{"n_kv_head": 3, "vocab_size": 8192, "norm_place": "pre", "qk_norm": true, "attn_scale": 0.3, "tie_embeddings": false, "extras": ["some layers without attention", "local attention windows", "gated attention", "value residuals", "a smear gate", "an embedding shortcut", "learned residual scales", "skips across layers", "weighted sums over earlier layers"], "init": "trunc", "lr_mult_o": 2.0, "beta1": 0.95, "schedule": "wsd", "decay_shape": "linear", "final_lr_fraction": 0.05, "seq_len": 2048, "z_loss": 1e-05}
Each number is 128 + 32 x the weight over the matrix's rms, rounded and kept within 0 to 255. Layers, rows and columns count from 0.

# layer 7 MLP down, 96x384, rms 0.143, rows 0-13, columns 288-383
[[131 125  67 173 139  77 160 110  52 159 126 192 141  97 113 161 151 145  68 121 103 182 152 139 125 143 108 112 203 208 148 119 146  81 131 104 129 143  83 114 108 195 103 133 147 110 122 131 130 131 145  95 117 140 189  92  31 124  78 184 138 172  89 119 133  86 155 146 128 132 142 126 131 110 123  81 125 109 103 128 123 182 154 105  70 184 163 131 131  85 148 140  97  83 189 155]
 [150 115  68 192 135 122 149 137 100 154 171 132 142 119 102 140  88 141 108 253 154 138 109 175 106 147  82 163  98 182  71 119 142 153 125 108 129 163 142 121  60 135 136 134 154 158 131 129 129 152 123 127 131 139 112 120 119 169 133 137 147 149  76 120 126 112 139 110 121 111 157 135 100 114 179 160 147  90 111  95 113  89 120 155 139 124 175  94 109 116 120 174  97 140 125 102]
 [155 191 163 127 119  85 207 168 185 199 141 184 226 129  84 105 156 113 139  87  85 179 151 162 168 148  99 184 193 148 168 129 188 159 203 147 142 164 139 119  75 159  81 195 111 133  79 103 127 137  98 162 151 107 177 171  88 139  73 169 133 146 134 142  85  67 159  77 136 100 132 204 159 166 188 114  79 141 148 157 153 152 151 189 137 128 142 130 174 163 187 161 144 117 138  80]
 [146 123 139 111 120  96 167  70 224 137 101 161 124  81 160 109 197  55 128 133 136 151 102 134 168  95 125  53 110 135 160 105 171 155 171 168 175 109 132  84  59 171 119 133 145 122  47 121 126 110  77 147 144 106 145 143  93 171 117 129 118 197 130  89 141 168 125 144 104  99 100 120 154 150  96 140  49 171 159 138 129 125 116  93 139 142 113  92 173 130 138 164 110 105  92 103]
 [125  99 155  88 145 141 128 139  84 104 129 142 192 132  91 174  40 163 122 167  97 104 101 103  90 112 122 171 130  97  98 149 112 201  75  92 131  85 102 132 177 102 124 130 136  88 117 128 130  98 120  76 136  91 171 144  96  75 174  99  92 106 127 117  88 124 138 164 143  89 152 138  75 115 181 110 136 124 154 127  72  97 182 150 128 128  98 166 102 162 115 162  23 130 109 159]
 [146 149  90 137  85  95 132  85 160 146 111 104 185 156 182  88 120 126 106 100 159 136 147 156 177 102  91 157 164 147 164  86 108 107 168 155 115 146  38 120  63 106 120 136 154 135 155 134 125 139  93 142 153  99 146 117 140 157  99 166 105 152 137  98 134  84 118 111  77 123 160  83  64 112 143 105 102  98 125  88  79 155 134 169 110  98 138 102 101  78 174 152 117  66 115 132]
 [161 150 106  71 107  84 146  87 166 161 194 157 124 123 119 146 109  81 166 115 121 147 110  79  78 123 154 184  54 120 100 127 119 160  99  73 161 108 141 137 160 130  72  92 147 112 135 189 127 148  86 140 125 107 191 104 129 157 134 141 110 176  97 122 128 153 144 145 118 114 134 151 115 126 131 132 142 164 126 142  88  86  75 117 108  72 109 186 157  32 111 138 116  94 129 122]
 [135 189 140 159  75  54 151 148 142 167 154 111 113 161  97 109 209 134  92 148 182 170 155 224 111 138 112 188 176 157 204 133 160  63 131  93 192 157 146 153 111 115 172 192 147 110 122 118 130 130 105 125 127  54 171 139 119 143  40 176 126 147 120 124  99 140  99 106  66 124 185 188 119 118 137 121 130 167 156  93 184 134 144 182 118 174 100 152 158 161 174 218 156 106 180 184]
 [127 102 120 125  96 136 132 111 150  73 121 111 133 205 137 193 160 112 130  98  95  79  82 109 136 108 146  46 152 138 206 146 119 125 163 106 122  87 132 121 159 139 120 108 188 130 125 136 128 146 141  85 186 205  90 102 100  57 152 111 179 115 218 201  81 221 190  98 129 136 157  92 103 186 139 144 176 121  95 116 111 166 185 183 107 133 146 173 124 134 106 126 104 158 130 109]
 [120 149 149 149 105 145 126  94 123 114 171 144 154 130 146 152 130  81 130  97 144 115 149 122 170 118 125 167 129 167 122 125 115 191 177  95 137  83 124 149 138 121 159 111 147 127 158  27 131 174 108 143 115 179 138  86 130 158 121  91 119  94  71 130 165 155 178 208 139  95 146 116 105 119 131 130 151  83 127 133 154 145 160  81 100 138 130 121 123 178 165 107 133 139 122 165]
 [138 176 141  89 139 113 100  99 121 135 129  86 121 122 133 161 122  95 121 169  75 129  88 146 129 109 106 139  64 154 130 172 106 139 138  37  87 140 135 188 164 170 112 125  68 146 159  60 127 124  86 107  99 189 137  44 107  78  87 148 141 116 124 151  81 125  92 157 145 105  78 127 104 116  94 192  87 103 131 104 145 158  97 190  51 158 109 189 159 127 173 136 144 150 129  79]
 [187 140 143  95 154 131 162  98 125 145 124 115  99 198 164 159 124 147 126 125 155 109  98  71 214 121 152 138 137 113 134 107 164 177  97 126 123 119 114 100 121  71  85 110 116 140 153 136 126 183  72 145 151 135 178 178 133 141 138  96 114  97  96 180 131  91 158  95 124 134  95  89 137 108  98 138 100  59  77 141 169 140 150 143  86 138  50 159 131 149 110 148  77 144 133 142]
 [ 90 157 132 138  88 145 136 161 140 150 100 151 143 125 125 140 158 142 137 139 132 147 108  84 196 146 143 127 167 120 119 189 134  77 134  77 122 172  94 125 109 105  99 103 127 113 111  85 131  97 142 173 171 154 107 148  99 200 134  76  63 106 141 172  74 139 133 159 106  72 125 148 155  41  73 142 103 192 115  91 142 100 161 143 126 134 110  94 173 159  93 109 175 149 122 170]
 [ 87 147 134  82 103 110 117 152 152  99 160 123  72 151  81 106 129  94 134 130 145  59 147 128 126 180 109 161  96 150  87  98 173 118  90 122 162  79 126 171 143 128 113 101 109 168 129 140 133 120 187 162  97 152 136  96 178 134 148 152 151  89 145 164 178  74  95 174 163 149  99  91 145 174 147 157 141 113 150 121 138 158  88 110 145 129  47 173 142 102 100 100  93 139 111  45]]